config = dict(
    num_attention_heads=10,
    num_key_value_heads=10,
    norm='layernorm',
    norm_eps=1e-06,
    attn_scale=0.125,
    beta2=0.99,
)
Each number is 128 + 24 x the weight over its row's rms, rounded and kept within 0 to 255. Layers, rows and columns count from 0. Numbers have three digits each. The size before them is the row's rms in percent of the matrix's.

# layer 10 MLP up, 2560x640, rms 0.183, rows 81-161, columns 480-559
111:146128104129155115122095147100106114139108171134131179151146127119096126160139119114129108118084086126167103161121145164173146135108153090126125108128129139154141127124147152160187103102104109155117145151135070133168161094130070155119140089
100:144118117117159090186134117136134110146139156140156118119116110155129144144172102127155132137118175126109154078052123138125152168132082158139142139146115118118134134132139172113110099106081109101202131129108114123176179155165123158130111099
112:095174100138158114160123165091148137132122142117143129094129096167123136137111148136118092146090129188196142127167143156096154125114135144132161101088089166095114118070174128122171114100111144168149115092170097099135092103126145120108137136
103:145162186134100113105124156120126088125119146119142105152110133111118146105119155130120136135188153122126113065118071087120101114120133128163146092134135157114124123140117105096149161115111092128169115128143112151072072126161128097107157164
097:116165122092170168096151107132104094112087152175119146125117103141147112159102125125113098082084150122177100091127088122127103135160129131125120150174134113162117140135077139105160153132085133102140083119107127110170159120127145107144113142
103:136110128180126136163134131147089126128109102125127106101134150185104091138153129092128161078133126147103147123120144126150149113114103135143131095090085120111145157143118129162148102142116153074126159127104135104101111109104120110125203128
103:138157110122077143133152101112134146134138130117180131165127144157152114044146121166136116153140183111113120146142095119133140158142125177117149121194122125136113137127136117118120143146156103115131129110074094152132130085179112100114077098
103:159121130109120138099104117141111111132123104155163135109116105109128123166134098106089135145120169142084130165092115098130150121131102081094115102141104103109082116116161127113080125116177139135105140154162141089149096125130110124101137164
106:119108107095139132086131108144131125168131112157159100125098081100106095127128100109142139134137153136131164075125122102162140134126155166107145134140083104128151106106104126114106127132109113134141115080125129123140149172120149139090117156
107:120169125084124122132199121134170129144126164143086088168141124136145128087093119160112113126080138164152146127180134131142099116141098129107148099132135114170187164099140143132110152127110135119132119101159097109124141095134129148117089111
094:073091158168128133106104145114126113093123107134155150167160152126151142105146180142099101125180135121091082092089159141132171121102062128123156071116121127092094128098136133135111146099119100108087095156106151158098136121092173099130151092
096:107150147117129143156149101143142130129123151124149124129129067152098117137168141114110112142126126129130133135126119119160125155170145158166155108135151137157102151191124170154142152136117095179138087122144114142196135115130126123177137130
095:138128100099107116127123112136107161127141145121102152124139108149094145141140113137151113100109091127145121138118162142142129115122119138122132117181143135158141091161117093124146131107163108137136100125143162180106135099134155104093159143
100:135115102098124158093082103105151125134082146158130101138133121112121115131168106119133158134137112131119142140141131179132110114111108133132061138135093139113131154123145121161123131130095104120114148136135164173124154123133098154150119110
094:120123129127113129138172143110101107117119129114137142090129132136185142111130124138130173144127155155147118174108131119138095149116114111125130096122126168123101060123136071127139144176124136088170122141091107113118144158123133148122144148
101:160127156146121154138095108143162122118120143123132076122116109108108138163149139121131082150118141100114141204151120122128127121159125104122137134116110131163140059066091133177114161095116131117146138115118176137104130108108130129138141112
100:144090103126135136145136137117127138151123125152089137120113158157147122110099151113127108133144132179142151102116121150120150146135108154160133129097098166127177125136183128118141109132134166121140156149058124114137095114139121114159140144
092:121167100192146146168123124140179136098144177124124178129128065101096131088166146132090123133126168127085117176071127157132111120152084133157123086138117134119114107152109155136113139138126113083135146090160117118112145170112127138143136115
101:119120135182152125136171124163148143107113128169131162148080082140136086147097109145139100122134128094128132154155139108117146129115094110176121134130112127120109172102143118129136135163136138146155097108137166092121111117131125142162124150
099:098103134140062139132149057111129152134141147131128127116060096088159131152129182117124169123085143123137146124131152168139118124085142097169111105118145128130134125122131094111099130136144119133140167082126141139132142138129156135161116088
096:115131114075114091145109111090122054118129141139102080083098147156115131175122102164137160123124140161172146084124119133150160104115130170133128141121129177120110117119143124102138130112127170124134139130144126145137134141146112114112107157
105:172124105129107103139104156131129137171067186136088133139188109121159133127134130161107175123176106141097114114119110146071099152115118125139083100115118113126119121141157108115133128104094151074134128131166092182117124138070147116110078115
100:127132138176123162097126140104118150135156088120168093146173139142133131096134144135096125172133142149164105116119143115166078118137096157110144128149132120112132143103089123157168134113140153075078135158107158118148132146161147150115119116
095:145129117114122164124138145115162106123150143095099129113132140144129144117149132135158122120125155119127132115095139174135128150095142136093107120100127127106099117123159126110118136127125137126097141063157109111152114086110148146115129075
096:136140138129125099155155146113096125151093143123111145118121154108142148145148141128111098156110109132134076106134115097137113175126110151120121087123121118141142121141119117129078164139128108145139160187135130116138136091087154149135073139
092:036108134133151095114112105108163101158121100151161123106083115119117108115123144126169152143107106126112136154144048167175138090151102136128076127144136137109137121124126119124153148112143077129134134152153144136125133173113126085138165082
104:156141127162140146153043113105176147088113128091085132131152133131102151176126176128135190150105142123138109124102137127121157120129070171124134139117120095088153156105111154158133156122114127163105121086170099159123144092169139108144104174
099:130128155131137128125051164134106096054124144147131102124155148147131118126109142121089143136129124123192137125163112130099157132118096186126155112127117192118068137131129128119130132146095131129101137153112132122146142091149149148093142041
103:145108100150111128157163141115131123127147151137120130143124153120117120139103139179148118126108114123122110130132100142106135127099105121146124126092166135092164088151120112156086131160109165125158156128132129101158102135125117122107146089
099:151165160100090160094115174117138150116121148139144165131123148133106139122136146134122124155161116145128096099097166125181167106148139104101165143141116120150159143110149142127085183167081138149169125125093150176107120091090112142138144124
096:121146122111134098123135116153135116128107129171099102098124149142164148133163124133139105131139100111145153109105092155142110121145166124131106146140089118150134161135133114112152153137127137111141128114159106143133150088165131116096105150
100:148131162143139161116133130130126126133086120121124119122158133114096122145115135085101146106114134117159098146122133112114153100147139121149141156154143145089155127107150092195165145102180136179137137101143147145157134110158083121089110109
099:133115113105125148116143114158135132149086134138135118100092128112112147135104140137113081120100132136177111134109164117126184150096118133147152131113110131136176156105165130150128124155127131115068175141166112092126073125127103130115182114
104:126152118138095135128110188131142141098129105159108129107062168081133141125101121103148112128093129128128105093123146121092092129142109154095120102190131158164107109144122078154110118149085148116162125136129115150128132136157113146156122057
103:174174101123138127155128167132100109102137138134118137166140152121114079166144102116153107122108152156099104167067136124134120093130135125142140150105128142128127103124102124138097110146119106139130121131164107149131087108150140110104127123
094:154069118132129148144127147111160109149165130148142121175115143157101152150141139127154116153152123132099162149119115105126123130135160082107086100123112169129112135132130108128172138152114134126121092107114136177132157114129131178127116133
098:155140119112138117110127106141153149113163160145128151147127110135150096118127094131149120107113121138111101117109172161134124096166110139131124116103109124106098116177125151150103117069122123120126097118119097167119099161120099100103133131
101:145129134181109132075104079111089110114145131068113144090133121136111124127167142153102112102118168121168149111090099124146151141136147138155129152156112122173106126100126045142125136151164124126140131166105187086141181118097129113143148118
100:144128113121106120163130140126141074155149145110100110122094084120159075107130105161155120140128133137126105144138107167135145159135122173109180144114120084094184134130146072092085167118098131133133123126137113080099170154118153108124155105
092:152132143157122127160103146154145175167172145135091139101167157089106155120126178069121146183091134142156144126102113103144132110129061132124131092106142134107091150105184113159113121166076121096152144118122102119104110141154136124136114088
093:193149118121141130137180104064160109133130127115091140150075122130128106122123116121151118112117123102164131125148147121154139148166143142143099135145132131117165113137100151130122141115105131159154105127140111130125126092090132140129140123
094:119150144113121138132110141149090136154131131151112129140130109135110105159116129146109117135106120166113134140134190099138109129145146128168130067121105130104130095132150085137101155132132138159120126121125166100141139116117129121139117152
103:142098107124128121149087163124104117151128146159148160157117110132107124123157146124110140108111104106155124107167151129132132139121165136107140119094083083127157122165177122111127113139152131140137180142140111138087125129167144123123120157
096:123137159146131097109137129146084144123121129130137154136101137117136118144142179143138147131157111101121132127180085101141100120121128171109128099133096133103154145142145086127136102121113127143137167111106074127114115105147164110111116151
101:124125135098148120117127152166092131153148115092135102103136106106127166139114189159127061138136177109141154094110083124116131118139151131117141105153144106138114106148085073172146131124118134132172150135152125141149167123119137129111167095
102:171163134123124136163126137146174146117143087143109150165104147118118067106121117128124131088100152092134127130127127140127121103144097116102155162124129158120171116106168137116135159137139123122118116109131129102167123153146133104145168155
092:133105111156141131129109140098137165144143127138142104127134129125128160106135119104137119129150128123164116137130150110112133080138150167169061113140154095193158129113096071111081102148100113136096103126096118150145122100154136144167095113
101:172149121112096134103116129127118143139159143093082145093148130185112100111156114095142082111161122125129130153146134143135054141148103114135128138118138166131145128095138156098126159097137131141119125133100124150179097156125116126076149143
103:125148116135162124138131067075138131123145115101138076141087156115125129133132127107107159075128092107164130075126124161114172152181104118126117155121104153137160143123158177137129145092110131116136180134127164123150112118130161112105121134
100:118160135134122151159123107133129161079111114109115146112153116132086121129152117093169154113149125149148145133115156140124146123178129140076117137158133129123139088112112114121176158139131144137095139112127120133128169125096131095111128091
094:143184122102126158109128111094082142136090121122130143148147137137092122120149162135163072107144123123149151114083124138114160108115126157136166112122119146159127143115149088115146104200153164161092145175141133133130135154108131118171062112
102:121085130164119152151143158140108139180149132160165121107155159146102102137150170130153145148123124119138130090140158130140129080134155151163102162143106134084072127134152105115134121162140123138107135112128171183162127148149159110156164077
096:117133152153152158106113115070122144135132163120151132125128157163131105138145127124115181124124125147116139109125099158113121159144130128113158136124125141116153101142131142091093162134089129095129131084129096124153138133157149142082113087
112:107123104085164126156111092083118151166143131165109105108134088180113141148101061150099160151125111125116127145121076128163109161114153111131078072147109115120140106148154090128134136132149136100174100139122114107117183099171122102114104130
100:064150136142098118138098165073141101143148132137132125146126132138127124106131112148117158122138172124110139128123138117111109095098110125089115125135141161118123147112136141101107112146112119129123148079111131153091125104103130125150139157
100:152121120120140104127154142112137134140092162138084117099111140132120121139129139133110126085126122109131146130122141144145131122072107102119140083144139108149153111122115153119072142084151142122132142118162112131112113131156128141113196095
094:111139107137172131122101111133105093135126128139102112149111127097137125158147118158193107170103111118175126103152136128079111122109128157121113138152114136124151110149131136164119162124162168138165109133091104107054090154108149128177110092
101:104122093092174098180174080133154155121091121111081110173135143121134155141155109112133137153134146167153125106118144122094088153133133080153116107119083119086126100121118130149132140127136134123166077121132071157131093131133162101116089152
105:101163146094148134084132163118110141118105120160101152080163104151109124089136115159078122148111147092132127138064145097156078163147150126107111082148111112117073135122096094131150149114095123104188167127170091155123124164119126110137133136
104:181140118121153105127119112108106131113086132159081074107146133142189118148125136118132134148118125120139094132165163141098094097104146124112142154107087133126163140141146106113143123104071115126123149118147155126123112097110159106129164128
097:142140175185077135141120172108118162129134138090130130140125155143164113179139177135146117148143180106096134101114141127100117136136098132113076117154153125111125116115115152151086105104092045094123116071155128158137104126120090135123112133
095:129097190105156113132130140111171139118136127137116104131096127165131131094116159173151099123158165128121104100165103124145090156128076132114137117152119179085098115116180134137092139139074168131125155109130139128160065116133183153134123161
113:166113111137129167133141098123123082118116118166133096109083155127149153147148133134116103157164154107117164108170155159169095139155159146112108152150120110148144138146144063137098119115148126143095166139161106165126115122100072156121089123
101:105144120100154117151134130133137110099140178126122122110098093126158130127140121083157126119154120163120088118125106140164113136135134108087163156109126141151143152116134096158109126137098163045096121176139137110147111107182091149122145124
105:108120152124113114123126139159176137163114122158120069134126066164107177095123107088118155115123113141140108135135134167141127120145140174107124104117139115146134157123122105135121112129129127099123141143111151166137135111170153152134111167
096:144133111107123138130098136137133071147141135127114114166134120157136118121117183163087098139110137148195096131107117163102124119111129129107101103148154103141180146129162120112124162121140141153121109126111133139126130153126112174164141161
096:133133138147117163153104159129158132101171134149103122096122133141098136119156101119102149102107150192116099138139133150139114117146105185086116106177078152138142118144106123128139106121139136124115135106138128138180123101112177144137128121
093:143147123128113125131074138114117131121135135159151141112163155134157143108133124177145130079085151099127126183061079144100118130128114110125114153176089141097166153108138116128103116063148144140160139094136158156164135142153108116104147114
102:124159101147110172136118136108177097131106137124101139128132115114091149135125114139156100116145125114115164137136095104128142160162120153124133148115143119128110139164130118101135155092122148088091095130143154121077119131101140142160130134
098:134137132097137061121153098168158078145133081165137142120116117132097151085106118138155148125134148129134136102100133174113112124128091074124157129183116122125088134132111107116110118109107114113130160120110137151136144137124145121119132152
108:121101123123099095110141120118131083137114143126146185114117145172104116091112097133145119107157111111144094138097159121135133144115133112073153143152095142140111143130125154132164172138093103131143140116148115150131115114095132161145153161
095:161148120123147103128105108124142121184150110113085160115108129120141145111120141097121103132113129105108114119118126100150104168121121063131110124139113127166167118151118128104161107108159127156090104167156081113152163127107100132123147084
127:133097149091123120108127118072116148128152165117135158111165134104128109131114101126095149104140098106132140167107133149119144134136095152131148139105131136132119119146099122142109137106160110136136138132168147124123123129156061174105170141
104:180161154131147114148125127120118121123132153121113139093126139124096138120141124147144129158099152126083163168100157129116124108127142082131128112127113149107124107134114162125121154155160149146144137141114160087137124127152150171132097133
088:117138128153130129144139156106131099151127157110108135129171117098144123155116131129113110093089102134147130159159122096091144148107116132145101122084091108123142166177134108126122130180104106112101097112096144131091111115130151119078118120
101:127128128160119102128119117097054126139135117125142121180134148126131090117118119161138145143166165142113135108113147116122110135128100143119140121122190160143113121167120156127071133089152162107106134135140133149105138117187154132083139088
094:152114090126168115116131109119143115143142143143094150158109129144114142162132122103100116126107118125128081115108127142117127118141091158119127106124099157143133136124140124137184156089145102102133123118078143137087073109152149163180094119
092:133128125134154173183137112132154113112117130120147141086111134162122150123116144133117109118130114103154138109110128151119135117130116180168107083138133130124103116130151145146110068142148152118138151145121107132115100162152115113097101117
095:118166085131121133127123105104085105148143143109129113102099168138111083080137170100102149145097176121135118105134102156112128086105083075137123087125140146083131137113129126143098147159114117093104135137109108135161113136119138089144149148
093:124125129097126126123142179166096119112107114102093102105134127175101152169109130124118103159072147135129122088136171145124135105122080118142098158121099156140132150125129139171112139127147115134152136114149075124136100150120127129100153145
097:129117125110168103144127070140104092159117155155157151138113121187176113070120110091136156131138140122099102142125135109133120134101098129088124130136127103107133151125144129098132117163113123142117129156106137159157127102144168132153159129